Each number is 128 + 24 x the weight over its row's rms, rounded and kept within 0 to 255. Layers, rows and columns count from 0. Numbers have three digits each. The size before them is the row's rms in percent of the matrix's.

# layer 6 MLP gate, 512x160, rms 0.324, rows 252-388, columns 128-159
103:092122101145120116122151136129089098141108124146123118160130157168130151100105139138138125107120
101:187121105099147113107152134156107192087112144098092143084133125118123145117102135129134137114159
091:107145127139096149111155112143101093163114126142128136129145119135149121137189151110091148113132
097:126084097140121114090139130120104133176141106091119110123109123158122126107154098109100122129093
094:113154153120131135135103116123108102152174124129141117169156120135164166166139167135155115110123
100:165154148136151134135109128158155100151103166104159165118168129137130151111120153154118121131158
091:151136152137115140128155112140158127119136137072099150110109099151138146150144102121172106158172
105:109145106135092122147071098097067092167102146150126137150148129114110085145121159132106130124057
105:108116139132126153158122089158137112140106118127102101151142139097132159151115139134150139134150
100:148147177123153133114136134129108100111100126115148085086134119142120137118178126148104165146153
101:151124173153157130157137136160114107134109136143088144095152132142117123100161133142186125104111
083:116152098094114146157145150128129093130181120164115141143135132117116117134098129175127136147135
102:121109113136115106117126087119091066132140175121163126161165150135132151121190109194144130086131
105:124114113108112113125161124111134114137140131099118105117101114114130112158143150133109091158121
100:108121117115102136091079139120104075138141117114117121076127165107123122146093130159087129146135
103:181144181122128102095134159129146143139162110100137093160123141129146142112111125162139119118158
103:113096114109154113114084095152105127113125097142111118124127166120122107094143127146132154094120
103:158148152169109150133135147112125104107094117125115094102144110157135095150110104159122118143161
096:148134092119108093088147111079124113115102124079144138150163154110161138104077112171165081092166
099:122091101163117116143116182130145117180135143124078117124114174141102122115171135112156126164107
096:146112136160140127127148138124103154143129143115098174141099104136159099137062172123120159127092
103:114153176141134110115100085149171108136154139098154113095105099105108128104146158108140188143145
101:121142184129125118100099121135097173132132121136138175148127092113174082094091118129144140114127
104:165131115139131152158111165143103103132128109135150134119142143107118136137117083093156124091135
099:159163160150108130120143113156096080130129150143162123174158125147090121132103143109152095074087
101:108107136133174124141157119125122122142114115129099102164142081112148123124125115161146110090140
106:159154115091137131103139123079128122154115126093165128136113091120090131119124092141129131121113
098:147159149108135102157165119127117102165103113108090133100126111118096105119204121137125146121137
096:141126112128131129177135166157129097079145142129071128146076132111141150089073118152113144166127
096:146107127137106108098121183148127075097087171158104123082163102170124150111099138146132160142119
094:170107134147163132123141144117130129139097134113142148136141153189139083120153129094125206157126
093:143127106162081132099113140133116141142180133128159113155116217117123123119120139177140112061140
097:140108140102131168099121149130086111142144153137123136137100135146122087124140106129116115146172
101:125149166162100158099091101076106112125099152106104159120112142114113115124120105137145092101093
100:129145147112146128117158122096096118154141105152124165180099157092149131119159135117118155097185
095:135142149127139088160148109155162107135132150113157124084142132134097139103077135161151130126122
097:147091126127084153132148132112126134147148100145131114127126129102114105130131133109140113172108
096:140113143117135109101106127089122113156140159109120097148160154099109184093088141126101154150114
089:155154146135156119152113169128122132162134159150086121141134127148160138126075164169118152116111
100:105151154108187125104148165150137121155126129139123099091141165139166099116121139127127163148120
096:088107132096150136120140123168117110129121142077140091137134078117111127153108063129136147118168
101:175108124072129081111114117146114106094136112164157098136127115168148122132157138102206077114153
102:133103180147068112093103134174141110112099110140096121122127155125113100133138134175110123119150
096:100126174150117147118104128169105096140112149162134125095143145147156092118147155091117134187105
098:137086122111150110106093120160138102170105114136173100099152093114113084149090076109156098125154
099:114150122154153168109096127136147125127139167165113100126140165169101135111136107140127083119076
099:137136126148149118144161154106096103124125146134101134156108106153082123134137122098141165121141
094:147123127129114106107145110154124104165160146107153125135139143111168126143121179094137140090139
099:139145092139086127123114116086107111122143161123157118146130131120123097158107127184124074130143
100:161167143102151088140169089115071172111100136088131136148126163096127105121124125178152129124127
096:145123097133117093083151125105082122101128123127140121089155123166116119100141137167111169151127
099:126178125147140091119113145138102114117149140156138158151161147105147151128125121105102143177120
102:116098114168151137137100111130119107119122095134178118133143117083192115146150122116132089128168
099:162172167119154130142191151135085133119128124120165121108108161153144119095098114173123163145132
101:135143094152132144130171118132113118180123145129133126109089099155116102154135141127140143137153
109:095100126126117115115149149114149114168168146138111150125072104099140128137157151127142132097128
101:133136135163170133140125098136103091119145145125151061099145114172131127126117110142113133148098
101:168129142099127102147145100151106091112121127152138124155144120135132117183094098108149158102085
098:131084147151099120131150144141129133194123097084125141113118110070130105127122148144113138144136
110:128124113136090146140113101086116134122156141127135124079115140162103156119098119109105111121125
098:133156152154151119137126138158142131125105134096124143107124077113117127136175157137118123106111
100:145106172173130098051094141145124084130133141134157125109159130080162122106125135112141143155104
099:116139161166163155108114115165074130119129170143144123090145098104126092116165098111129114103144
101:154146116147119129111136168145082129109134147104121117161116147146076153160083148158133132092154
097:165163121129131096115150120136100054117126109101111131142147110117132119148074135133134105142129
097:128144136149105112127106160161137115142128152108169119132152110143101104108144118143139111161159
102:125099154106101133115121148163094137129129137072093143131156124131100122148171149151075104095134
100:167132126130118100089085140098107156146162133184104125118140084148120146144091143096055091120134
101:125106140103129077142142148114098157145114091115134085127140114133119124128110176130102117121144
104:103165105146079135125147113137095121137152116097150140111117109150122116145099113093158096120094
099:119136143100159119133113145114132106137100094106116136110117118144091160056103121119155117125128
098:160141148092128148073131123086164136114180091149130124114164173116128079133155125111158140093131
107:132129107139126096085143154128065161117120153139124126107143136156108110139160151128150131147143
100:102125151172136149142100141138127098123156157103129150172156113110137100130137103143079127130090
107:127140119172153182154169144137084080100152148140140092132099098143103094131120133110117122105108
096:081148125113162112097121113115126077128160108070137118132137074093116128121102161047113111079109
104:117106123116126134159150119152098115139146091146146105085143095101145110101144124146109121120136
108:172143091124125097116121095133093171117147107128159133112114130116118117152147092112107089122146
103:137142123154166086101153125145093091166118101153071114102133136140132126119133127161102103131110
108:132121150116100152122124145135104095152097123102119158124117105148123118124144158149120112116123
096:092107147112144125093162099163125083118144115117125112089147160101122129137140117119110142112135
103:099170110131074130113138115115112124142130132168161115066138109111133153167113152074136110148076
101:109143106090126065121185112138115114167130122100112120109116143189128109176109118126132122135175
094:113125171069150121101131107136102158185136150063141137176141079093119056108166170154142127068126
103:152130174134126111099120150095120123119129133115120098148131115170073119128145112159097126118173
098:141090150136098115105077138107118155151124148113128137115109141119125151129089142114137145128122
095:103124125130095132173166122084134126166158096110124143088115118104133095116109111168145157111130
095:120095139137099095110139136107106137147145155148144135125108141127097179118174123117148135117109
096:134121123126164108100136168109148143116131134179097091131132139123101117177085107114112142136115
101:097186128165109123147118072105111185127128135108149161110142128111142145135112138103142133136135
096:096178146106123123156113083136091127142130129105102156144110154108134126087172132185135162090150
108:090107156094146108148196144118127119144119119143136123141150125063120101124123186164142135133106
110:087124137167121112117103168146124113135170196151086077152104139122131144154175157081114107110127
104:145099150154146122142140129170091131111135140121134140143133155165139057205128150142128157116118
106:157139162153178158112107095153074120108105123086172099116124124112153111131178151116113120104128
104:087114138124130136130141172146098108136141141107095167133107161098131116138166140123130143092111
100:141185127096105105082143143113122095141149115113119129132140065084106125151127136113140132155158
074:126144133140129099129160067088120138129126120161094112136083111119154129143103113161111114147148
099:168108114117166158095160123147125119179135086119062132105125142120121111124126100179124135108077
100:150124182169093117112158124156132123155128092143144164115138101147135149104132151170132135154139
101:095130117119067102122152105127166108134103122138129159120122109128083080116145166118114133111120
098:130102137176104105151115147138096089163157131111132185131157126105121126161160162114143119151079
098:156135128121154102105142149073153123143122135108147164139123103105114108167107167152148106122088
101:110130141110136113115108164097137112147155161129138133125092113137113126158117130174152113065127
107:150099119196151123128102097133125147155100122090132183108145154100139088123083098147133167123140
099:148125120108120133153110130140129100129126103150163142142123110147144157190169137147173130105121
096:114080145122110111095109113133137116162104110120179138132159104140163092148152148131093144133113
099:167151111112113172132151129151124111139154126140145103163075116112114145123111122124133116099096
102:141145113108090127095082191147149100115122107085127159080141138100124103141169112111121100169096
098:098121135099076165131138129076095128155100091131118098131132141132120146110146131163161128129140
098:143159160138172110133082147128100109161124146125120113129132170129099134112118090129165119076093
112:145128068120122144128164154134146108132151108115157146123130121106138131155083121158128125110087
091:171138153139106102111185147144124108149088106054096088148134087135120156089135129112125139123111
100:098143128134128151134107126108149097162156104078196129091113153140146130160138144131155152095142
097:161103132110155137123106123160112117177150117100111059117161139144129135127108139137114107108133
096:173138113130110092161134110129101127145143152098087110094112127158107155103112116156126114141128
098:141131106138106142147172154121134134129102123126156089059126122128149128118116119165132113123106
094:119138115120159093076128139108157149159130113118132130101111130139132079125183117121151114054087
097:164112123129137091120096117178066143118118115082134141176151133127117131136091155174125136143147
106:179131143107142120100088117165106131142163126137149127140178177169123097142143158135130111115123
100:104132150169138120148148119149092105116161157122101145154102135098153132133147165126116155131185
102:129143125128119122127066133156146104166156092143113083116146131137124142166106162094189117138111
101:133138134163134098166123149098090132133129154145146122108133152078118080116140141129098095120085
098:111143153103138088135145149187109129118123115136136131112100091129103072138089144135129104090131
096:152095126151125125136117118157158149151129113088141168126121179101119104098111133116153097116130
093:155153114124094133126137116156139132119091145130111141115124114108096118131067127141147119154137
100:104127097085154139096144115133132138115112127118138139104171138102157123108136107107126162128114
094:188128087106099112100113178108129127157112100128151133109105105145078110123124105161159165143118
093:161088144134144087106129128131109132137167145105122103082105120133126158134105129137164135132158
103:096118099144132134140161157147091117143159122128136118196107118087134120161141126087188138114162
098:128118093164156143147158138118140129150134140111155156086103125153149099153105125143126135129116
099:152179118106123147181111114056092118103139129104133141121107169115153103126172136124109137127129
099:109116129126077126091139114155121095154144120126129144066124153145127137181123124139155076089174
097:126125155129170152105088106066093099136159124107135140163117151098124123137135131124138105136099
105:131103130090095117132173173069133140103126112108136099136160146123125174170132096156160160102107
098:159126138133081115132132149145162145161167130125152127152141124121126142134145069148144131105135
103:145161121130125170142135113174120115145142109127125103151127101170191110108098128105161139100095
# layer 6 MLP up, 512x160, rms 0.357, rows 252-388, columns 128-159
098:097112082144108122155129132112101128111078126122114111135119151128079156140106142147147112125106
099:138114158129083115124154121141125108159127165149149097107107139143117162086098097096128146108104
094:124129099129091150124151146142132170110137083120080098129122121120135126140125144145121154119112
097:148120084136170129151096099090095117082122115134155110138122135091151130144154116154084158158151
097:131125145124112153110121114141125139174126191118115096114105156150150133130107150127117101098119
096:131145153083105146129099128109098144148077152123130120126086136138133144106136140120108116129135
097:125144112128116115125099147143058169141118146113148089146106117144140099103139136133111106131134
093:142102119100116127201059123118123140137083140123116123074141141105115107118113127128122140182148
108:100139074094149177081157139084121115152094112139095112127125176122125126147108128136131141140142
095:152113134098097119109159142098145126127134101126089124097123159123128170123153147166121175132076
101:187097198151125127146112149137108146114150114159147157108174103121131142101110137125114104161101
086:115123090123110137099145086138098091123132149125134131135135130127086112120149118134135155192097
106:112137144120124101097133128107133135156156148144103114098112129129158131137107109103117102124095
105:114121177140157129132135134101088143121137105166138109156139141085144100101154164159127071175146
100:155129102120113104117159078151149128155127162137106146170128114153127090141120122066088136138143
095:111122117147143130108114094113126128130116122117142132109106130142076143089130122206127134116136
103:145161140093165174128111149138164120149146135101148123087128118145155145135123198103072134119140
099:181146145151120120148109147122119132137171116149125123139131165126151141140111147178131093190133
101:104114130128113111161152109184155090148143162171071140140142129130129108120121134141095144113127
103:134130146142144100131119121072090147099146155106113130107122118152170144117115115131113116114091
097:131116132163141138101120174182136156129110140117117136160110133149135140131130169121171161115114
099:129118163152143143131133141141160119136108134117129133097159123161131141085112151109150136122122
098:148148191104110134126103121154129139083180139131142116123147105066134118114162127139097128141099
114:107161114151089110147137149125133106140119108146136126153152165115128123155127112116105118111107
105:137154165112130119155149152153147128115156168135193122145148148159134159130106105084127130115085
096:151141119133119156108119170113125131123141106137083135141137141146116080094173139097091119100118
107:135116139099178128141156122100154136158126075132152120101150142149110142138116160125165115111153
105:131116149100129098115098098111073119099123164148130116144143120124126132092152116126121153146155
096:151085082134116147066077143128130112109172116130131131129129133100126116140153127106116121125151
092:109072117143148102111089084115146109159118165116108102092130145135103133115139108138134135111120
104:119138143088136082132108193126165156131099132142101148168137121118081132133139141135125116088089
092:137137147101058121157135105138149104168101170142141147122186083141131109139130138130116130111136
105:124124107123172134114144088148101142106157115157142167128129135122127112119182141152116134107111
103:089132089148137176157124125154132173110154126125117092126129115126097110141100122121165120113094
102:128149082104140109110122167141142137144112129154102119144149119121089094121131094124099096183115
102:099129106142141097150104117123159097121071139148108107136143183142132109129153144054127125116137
102:168139092151174125148150080114143130145166094104131133131163112084150095167125083167080126138153
099:116154116133149174122109085139117101138148108114141113169161137132114141110091120142134158114095
099:093132135137145123152135140123134145123120118120153130125105140130147145143118108170148128139104
103:153138138144117113158133124126148143114081107152111125128129099161148119101099146100155124157099
100:114167153100141124125095112129118152106140142129128123133157109110143192129167116099140108114142
098:116154142125080182116100135108131143119149146161142152131136135129127128119121155106110139175118
102:108102100147137129124161165105121142125124125092115156127110154134124137117127119130141132164125
098:101132098138104143130107123114144108157157156117105082114122118132172110111089163146098139122124
098:119130102143160135164136182141145122126126130111118120142115110160097105158142165107141136133158
096:137103036088106133100119120169105106131097087101114150128171110111115108125110152138154121102115
099:126127139144088080116102114103151139142164156088144110104149089144154089170123118110152155145132
094:147128122146142116119144121153114114152064168101123121115107121108149129144149086182138103147149
099:120126156080123181148152123142158090145104130147163152116090125140156123130096121148096137157120
097:115091186142152106135118127162093169121136145076133125173145149140154135126110114125094147166125
098:148096123130112171135096147119092128178154110149142128172141142107097144158163112118082119146157
101:098131122139103153196083127148146082132116108116127103122128118175153092103102126086130108115136
111:105164106160118139140074071131087143132146160130152078147135083149161062105129095127139129095126
102:166128123137134144161136106120156106132126152158132123143116152145119157168134131113127095128136
105:124165114137134137089103142141140099139123148103087120138118125167131113105109122131156100097173
100:124106137099169130155156137115113138127096158132142130122136131139139111132089151131134146175147
103:109150096115173133149137144155137152105141128124090092128098124131158149126140134146134130102077
099:175134093131142084112132126163125100120142162134133111123122124089146153121136140093092145132116
101:124146176098109136130113109116132132116138156161130179152104178144118120136152114159142107143118
103:121157151133118156127165114168105121135148117150148170146159141155121107134128097164149129093117
099:137100094120113085137124119109139144137108113142142145106114148123149157123081135138125130174130
100:145134177104116148118088132126092131145126093116172118114114124157110165128171140132113137148125
102:123134161121115185147147178078123133132152101115145132159104112088137099104063137105145122100159
106:131110128151097111137156132128110120135165154107117120130127146153124140148089100104170144106142
123:109120110121128119135138128116100149117145123141137104104135137178167143118101091122113170095108
095:147094128166140159158120145103181158162113118121111107132108115138163108127087092050151145132169
097:102162153098128115134118095070101110135141126152087150099165137136128126141099143151123142107139
100:136127162145129161138111105122120191120104118118128111090157158118093163098160116154154162096127
104:090130132117135142098132132139140102094111150129119133081109105120114126113090114142153106136129
100:104089104108143134108120100120103104138150138141124101136117141120143056150109140091107112117111
099:134058171093152119116122113147112095156120146192141097110085117173112104128088115120134099123106
098:139143099161127105131136148116137149145132121114143134151118113130149077153122114132106141105155
101:134134173134136133113155115093083119130144155140127131138137135144137127141148139174122132179119
105:162152179109161118139163165144127143104169151145133111081111120134119122122081159123116113145154
108:107076123069130114139122131141098148128155143122128147123141180133081116125177151110138103133155
088:066161126096134133104077172166109115088141138133139118141140140125148134138127098147131142159104
105:155169164124141147138143153149083131111116146109119107192121112162099106139116155125085100124093
100:152111132137140083140118124136169103143162133140142119135139122110126121098113091153119126082112
096:150108122111137131140137145102160100103130145128166084140091151142120083119123092124109105115132
103:118157140150133095096097127104081158137142149139109115129121132129185138106145117098149123101104
092:105121119134106134118160116154135117117122152124108187106163164143108105118097159169142158135114
103:124153158113148107154122130094118140104112152139140106108121117096121160135094094128129125131141
098:074116134129102108135142121127131137128108143137052204099116143111138136150161110156140137135110
094:127074149084093111140103140119163122115080075149146157108192142134100135122139153128123154149148
099:112155150117100130123127107124166151125144139159103125093133106145109124148107135127137152127141
100:137169153123164171136140159070097112148115160123110109146150101148088123099105169081119135115135
093:149131112124123118149124147160136120168151125146134166126110147068105168118128121149157098124132
099:122121155124134155149123147107103139089129148105108128156107099090122089162101137147163116152128
095:129132108090144090076140100138120118144131143107116165128118117110112124095144112122093120159167
101:105121171095131146111122119115115096140108106146099121107109117131127119069138121128145102129120
092:189122087115069089155139104091114120090086165138152095090097145109132124141138149160135122159141
108:117140126142166130135121100158163103118124128113101125078142129100099110199084098122134105115106
104:135123143146095103179091133097135086131116143171103095118164106153103156099155151102141122137124
106:187141081163141127179108129123118115158140141126136118152093155155152139092149136101133194180091
105:144142116142154143102073130126066145145116136131175127141114112124183148169160130155140083134105
108:115073098125106140073092115102143139132105104115166115111092108114106130107110152149125135100146
101:104178118121065098155153114084160149143134109091144102116120128130106120144103089135149160151125
088:138121134143157099138156101145111147088135095142142120148067148125155107119129139195100114109144
094:126107159117131139121103104111078118115177113171147131158151117086155163102113154109130140108155
101:135163175128115124122137163123123116086166153152166151142169156139087136134141156089153122142093
096:133126107165116167134112116078092163178120100065135153162113107109089145130130180144161099117148
097:136150157113111078112148120143174141142138173111113082119169177157132124130130095124121167128138
095:115129148143129072146100135099151127133138112141140122080154104151144164120124126124132119132144
102:131143137146148148075078151151129138113124096131112114148141112163135089146122145093124127074120
110:119122093074088120136128154141109124108123110117127109159100105149126153079132090168130147115114
096:149108118134153150118110132133103154173153122126156114088110109122175113180114108090086139154139
093:117058120090129128067145116112143083101144123110136102110156093142137089140143117087109150119124
099:136133121157060151138127126110160133158133124118136147144192107131076114104123119144105133096153
104:093140105173155105091130115113154133130135095102160126149135108156097128095163133111130124086119
102:150146158118164105114120183108092126130139172134134156111135122142111109097102146138159153153106
096:130130117117167128121153165193133129168110103121099104099101096117135113141126155118111110143124
105:159140099099090135139093137099113102152130105130118177116164133139122158168140144124127162149119
096:158081110100102103104120161136132098120118050114109130124130110137100140150154122112113135129129
109:121091116109144124124103132132144093110117116106127171116072140129126135168129092120114136106134
106:146126120123128120081140080148133099125111116109127137131118110154111142110145171127112135096167
107:136094109110193160089150136128125109148119156155132161149154155152140095109125108148125111136129
099:136136111111113113093119149122132146108080057138119125143143167101169126098138152105133147095119
102:125105124130114097126169142126111114140162110137114118121107115111124146118160107113112147159133
096:133127089154133138130150126119143139146149096146177150085135141144154152128098120123133112160146
103:088132108137129130151092124119112113098072090125092124125087131138089176162094140110154128117158
096:093152102138144096168139142155127112153145090129149119158103155092165115128124112123148108092161
102:090116127143131106090095135183143127146148124138125086101147136146168120150147124126133100142123
099:115107124128126081151166154122159134121153088127130118136099149117126117110134115123105116129068
098:124121113114161089106114145160132110079112115142145096118039125121091121108103161175107153111124
094:117135114137094157120119125148092101129124129128130119105132127129160139106138122155146143104123
097:148107171122132129161083167105138160130117185126114125152122147109073115129141109098146136125110
100:126135088090181100129146126121124152104119101138164156139118123146133099103126155137157121082129
092:100167132129116140141143102094148088147084153148142133114163129139146105110118090186081130089095
099:125171158124147113118057144108126106156136125172171110136134106126084097127136115135144112148167
105:140155140105132097132098149127105150122136138143152094091121196158131146112158143140125132165096
105:133124092110139121099135104149124144156121098117102132118108119087106088124067152110130158129151
098:139162101154105102072165110116119129145115138095130099116131150133126080134149126114151099122127
102:116141142135159104187121146126101132155096078110114172116120106159130143148112081122150128130153
095:133093122094124145149117138167116140164112087118130123160091131067127159125145118079136144141123
103:091117134161121199098121148116089128174124149153135115127147162144155127145103106151144108144149
093:137161133137112119139136155115195122114125115136171131175118121131111127114110111128162145159151
099:118110128142123132136141150122143107104117148128113135130090123124075157110130142104122169124133
# layer 6 MLP down (transposed), 512x160, rms 0.106, rows 252-388, columns 128-159
100:093125106147167105103145077138140095152122154129161152100129157173121113133177184143136123133105
096:122138151118129164112104063124061110166104128141117152133118178120137155130130112166111178159158
095:155136130133113072134137161106098140115135159124153096109111126123156108107108132106157136161138
105:130157154164148137106111143075090146108195125074143139106149128159122079140180113087106083134081
098:124123108186126115119106116131164112150100084194137124138122141148106118109144135111134138098154
099:159138127160111096075106145135023085133138105132144137101154131138145098147129123154114145123148
096:111135184133139186112133182109116084163146121171116144119169078115134156144129096130107131184122
101:090124081128148145123199164122160138139099077122120109120098132105129142138181134149135138112168
109:089111165174106145135123078124092127143143109108150116128152152144128116125102179134118173147163
095:165144177110115124114161198087079093138127163095125140151100129104157158103156121126154117098149
100:131114103108115147117119139116092152156156115139172134079132117116182130149110142163101119095149
098:131127149128143093148123136125213198112118130166159114139133128114172153139120143085117130104141
104:156145105107139135130123114090145131104073119147110103152152129122104150128117076137121106089091
099:118113136105126116122117117155034164144101143091154130133170175134094119122135094150167113115073
097:115142140159116141147113104102149082138176142132120136097152113143148121145130082120089122086128
098:152140163135117132133120139115171121126191117136134122114087112121124136136108109122123149170119
102:145132077082128082155153170114170098166143136140169115100122105170158116114161105175086166141107
101:126124156154118146089119115124061103108090100141123121119168138116114065118141122168109152110098
098:175164134147158124151141111145158111154151134110122171071121128105102105163133157163169152100161
098:149139147096170138096155116124060126176132125123141146135142118094105142132098118169134134117154
096:104174188054100162108125124088174116112150125151126150109108126138127185135122142152088128143096
099:179114130137117120122113165144146149105140133100137172097128135136129142130144185148129118135109
102:099107117129120133146125116141084078116106170110124107177122121109102157149149149184147156147159
107:114148117152111103157136130115158144112152124103141123161171148107138115126097116141174157156150
099:116114143143155131126162103098143081119129135140117119168116141124109119131150073095156151138136
100:143149150117093083127127132129162148111147110108152163126105132107155169160120108145151139159092
103:142133138147200094051077148116130132126115110160160129144156108142115129139130165120097126118123
098:121128117083144118160164148124057145154104127125178144180098092093119135127142124148135072144151
102:143140121130101144146144153157075104094119137179116106159120166112120135111134138118129142083111
096:077119146149138122161105120108116112076121084140070112154132087085141128131143127077133145136113
098:162095139150135149116145119128178111113124109087166113134117152065123146121114125128136138132127
093:135070138144120143142078138136154157157166101161115126124103104098155124111134116119136108123120
101:129133086102162079116103145140119109124153152154152139144133112163122141079121157161128144155139
101:127111126116144105112106142124123148136093143113140133182164156083134068140116139119083098110151
104:124129108124120114076154127100133142126127142143122074103120119104069137127106128111139121134160
096:122153128163125132128127093152238164139106172116141162134148156118128156143149108141106125115115
101:144125142133113142130116132133255133105126111111129121111169136141172144188122125125080121124083
102:135132146116149149118112125081178115135085138178138128141077127157110147096119103128123131144100
097:137089141125138130141175108120165085128136131123151126118129107152133170097133088126098141118106
103:107118134112142119117143136114067156134118160096167095125105112143129186075155165107125152126168
097:122121125152122174132163132112183099148095156150109132095127149119136149109104128113135115111111
096:151122125132143125144143108139099146133067165123159130151131142151106136158171142148150132129118
103:153151107145144133117179137159088100166168087057143129124138157127129076128139070152142159136093
099:111142141114107121159110130120165123146149133146108143138113093144124148123144125138158095114138
101:149135139107128111112106109116044107129130150115129137130149107098144128085147145153139074130142
096:135134146133138106185102097083207122133129148115092111150098160093118130148148135073112172141129
094:147151135102141137097131158163165117114104092151100145147118144101115122141130154161105104138125
097:135098147131157171094149114130129096095144094160120130107155128143114112148143138182163145145094
102:127113137109117138152156107128116138144167110136071127172115125128132153137110081124146143125126
098:101133076125109153117155150111199139110159141137148149117144095130113130170130142118105115106148
093:137145164151141086141140143131153071156147140125098116127108115110160096129105098154114096150116
102:085127118137136073113123093154109099160170071088116122135078164150159155146127128093128190135103
107:118106135147103123143129157091178117121118154110145152073147137133178149120158126144145117138131
100:103123108120105083078135152170099103134154160136164146086130127153101118077106106131107141091187
100:113129134143150106125131109112134128130098126162113121125126112116108085147109149144115132112141
105:097139133133111092118071161102170119100158109114140123153155091135144115138174152132127150119147
101:121153122095136070112117111160076157062122110169128123112086134082134073100119146091139112116140
099:136122149147152122161120111114163131158075142137149108114132125087142118104118115114128077132096
107:136130138136121098165117136143148126126145153122081115142140120114090109113139124114204112106127
104:123143129133121125137166146103091094093087141142150134161148151154152150156159099180147141073120
095:088137204117165136141084107164135084146129133126128121156139149098135137093121141136116137206087
104:143124090126117119151175113133164198141114162143126146108102134152115180137103093166128121095120
101:161145104156118100126155124093190147128128124131132148101128141114108122128128095136133152101130
103:142127107169133178106096122114065122117126165087111113127112090115226132152140154096140116075127
105:120099130123126113136083164102047121144127125126157140095164085119159126121158122157111110138115
098:106089116115135113139143083137176120163181163140079116070130114106171120108145129158146123165131
099:131139122157164156175135129145133110149092105130126149139102113103091094138132153099093130149142
101:095095091128105124098135096105082147160132127121080157080109171145117126124151124090125126148117
099:125105132140100127131101179122157121110121123120138157097130143103097191139144124138160158148125
102:090115094125102170103135075143056149137118110131162141065177166150118111137148140093082087149120
102:094134139095141089121120120133138140109112149152120134156118153098130098103112131140124129106057
094:128120084142132104112154118145155086109134158072096142135092136111103115127131119131080136137112
104:152143127123115110155162121088058119155103132111110096126134134114120092094144095148125181158111
099:120151137136122147120118108111157146148118121086122148168124117098145084172142119139150117103130
107:115144146088141145150146141132127146173116116136136136115139118113141117134104150125073148139116
092:145174096112127116158113138155041096148117142131135167137152081137051117090129142120140104120140
102:126130105128130129100143127143125139104097111106065147139136133114170103128121135128148161117092
100:104107124147151101108086143122135152128131132116127148128117129165132103097106108183149124160115
103:146089166121137105165136108141172118109153119160067138136120138117117091098173138139101141177117
101:141174131157097081163143061135179153152140120114111186122094093135145134161124128109126098113138
092:128161069108135121179156139148109133109162185150124100138122155103159138127120141093148119131113
103:158143140111125100117112157148116105113089124136120132207158156130131109145100106103127158115149
098:113109126120121141133140152106141113155126107085123144088066135114090128117137172126154138131117
097:152122110135126129115136161162110144183118112156072128192127122146120147112142100091124119123124
102:135125150122089143124111111136125084129113152145137100129096175107086107125127099124121139123132
109:151103123101158116163073149097066145074113142084150189131111082111141110101145101088132139160099
093:129142121134105103104121143151165131173104121105130183106156059179126113111139119109136121118104
097:072151148090076112151105135117152155136145143153162084162160123128148150115123117119110098118126
095:108124140150094139081145151094133077116131094145135079140179117145128115167149126140115132121082
100:120192123129139152096166115179103121158134091159152169126099115141140167132123143147128126112097
097:125139155174106123130141086160128105064101122120099083123120119084144116141122143129119119094149
107:152147091115098061128140145131182105128112097164139164151120106125115157095105112150128147132128
108:128144130105112116120124132174193150139191127152114078137154082135107142074159147115129120121117
104:129145132111106144122088172132122111137120141128209079133105103102128113171133130102124124118144
109:130176111157166127104072108122084101102153073158126134149109143109146144129104116153129129150149
103:096143164122121163153138107151075115130153136133091141188156106105140150123130148140133168120119
101:046157126160102144155117138125090092115177125124124088113127131085093100089111176146141107110136
098:131140132147083143125101191137073095120132150060127144101154141120129152106121144102179136102096
093:166125118118123126132132127128118153162148130150099157073125134076121120161109092157136158126112
102:122095068132122118103140103121105122117100103117108124136114081144083123152093136156105109086160
098:142153133130089154135123122147183127142104083164162123109139148111088136121112157173103158098119
101:097167112125155121133159124118179146123146132135125089103133116138132167115121114147138202100159
099:103125142105125118133150169166067168160087139138109139147120159169133116095165081109098140098126
097:121121161133137123138129120088128114144113106133172119146133118144155144153138152095111100118138
106:166161147135119112135139115092120146113131097137083108116094102125118146099137108081148094160129
098:085119140122140137137160144131078110092117118113138135162137153137118122132172126136138100138122
097:107152097119125107130119135137125124133100164137108151156106134076111128176138134130178127131141
100:120083121160079142065101122097147137143082135137144103138093105086164127107145155123181094113120
102:129090129151134137167126129137078144121119143135126115136137104136165130154127133086142121117143
099:105128137136086092131122147115082142143127148165163151110143156086132116130126110180144159130156
098:131132138184134111151179156115153162128148163128100099162169153151111114165154072103117098118115
109:135137103093119130141121143128163130150090168109154125133112104125161107123126136114157096147158
096:102118097139134114174148130136153151146127125126119147095169128108159152124155148145108131131118
103:139152119114116132143084122114109094153099117107143163101134137104079122087145139104163149132120
094:127104115111157121131123151147197123115131095120129115113077116133112110130118120106145125137109
104:059112119168204111136141110146110135112132132119088119118127117099092133130161127139102097129153
095:145121139111148176089139103148145124154144124144115137135125119105138107134143176147151133116143
099:118138085106142151121101078125166166123085174138130120126107148099118183108097089106110177097134
093:149145105104124100124090090142104131117107151137102125161107109127095125140157102153150159138149
099:094168116106123113151117127154186109125115128133112113102144135117123157159073140141152125152125
100:101130108125160101104108140109143119100128183120089122148081150114133119149142133123147089101087
101:159134109099117095114151132094127124100134152119168158110126143087092161106160153116126106162144
101:117142102142127108133155120145067130145144144145118106115131124121161110139113154134134175143124
099:154143116118161122105155151139094138172165128137156138159126125083111160148162115079146123167133
092:095083116119158149105099132153093121121090122122083126116125154092116143163123111108190149115151
096:125119119151123136119143135120077151118122112115076153115150145108149122121142146129106102159096
100:103103139115121140118122147115091121137149108104142087159132167093163146167135143150120129151124
092:171112130160125133193149127104060135132132142110149107126118143142112109146130107062134131139119
093:117137116143095160111185133127044106103110129129078114102097161143133160151120152131150159122120
105:136121127133145086112081092107179137134157127133141133116126069146146161098105145096123134141137
100:134110129160096093130140153128145135085138132174093154153122121130100149123096093135137126144157
100:108129077131129115137130119146102125125105110158102138126127085130128128112139101076123122147126
099:084119120107190170137197124123136163141118142117100134144100093125127142122115142131112130154116
098:152164111152167150150143148121123172128141099143132177125103110119115120142110132107121163113097
105:132105130092181115125122122117122139157180125139112151173135131129157148134120157158103169162140
093:102119139089118117100141109120157133125093162101119148137140106110152126169135125137106097148168
100:131152139103086089145117097150123154144093153119112108128121142155099171156134155078114140111114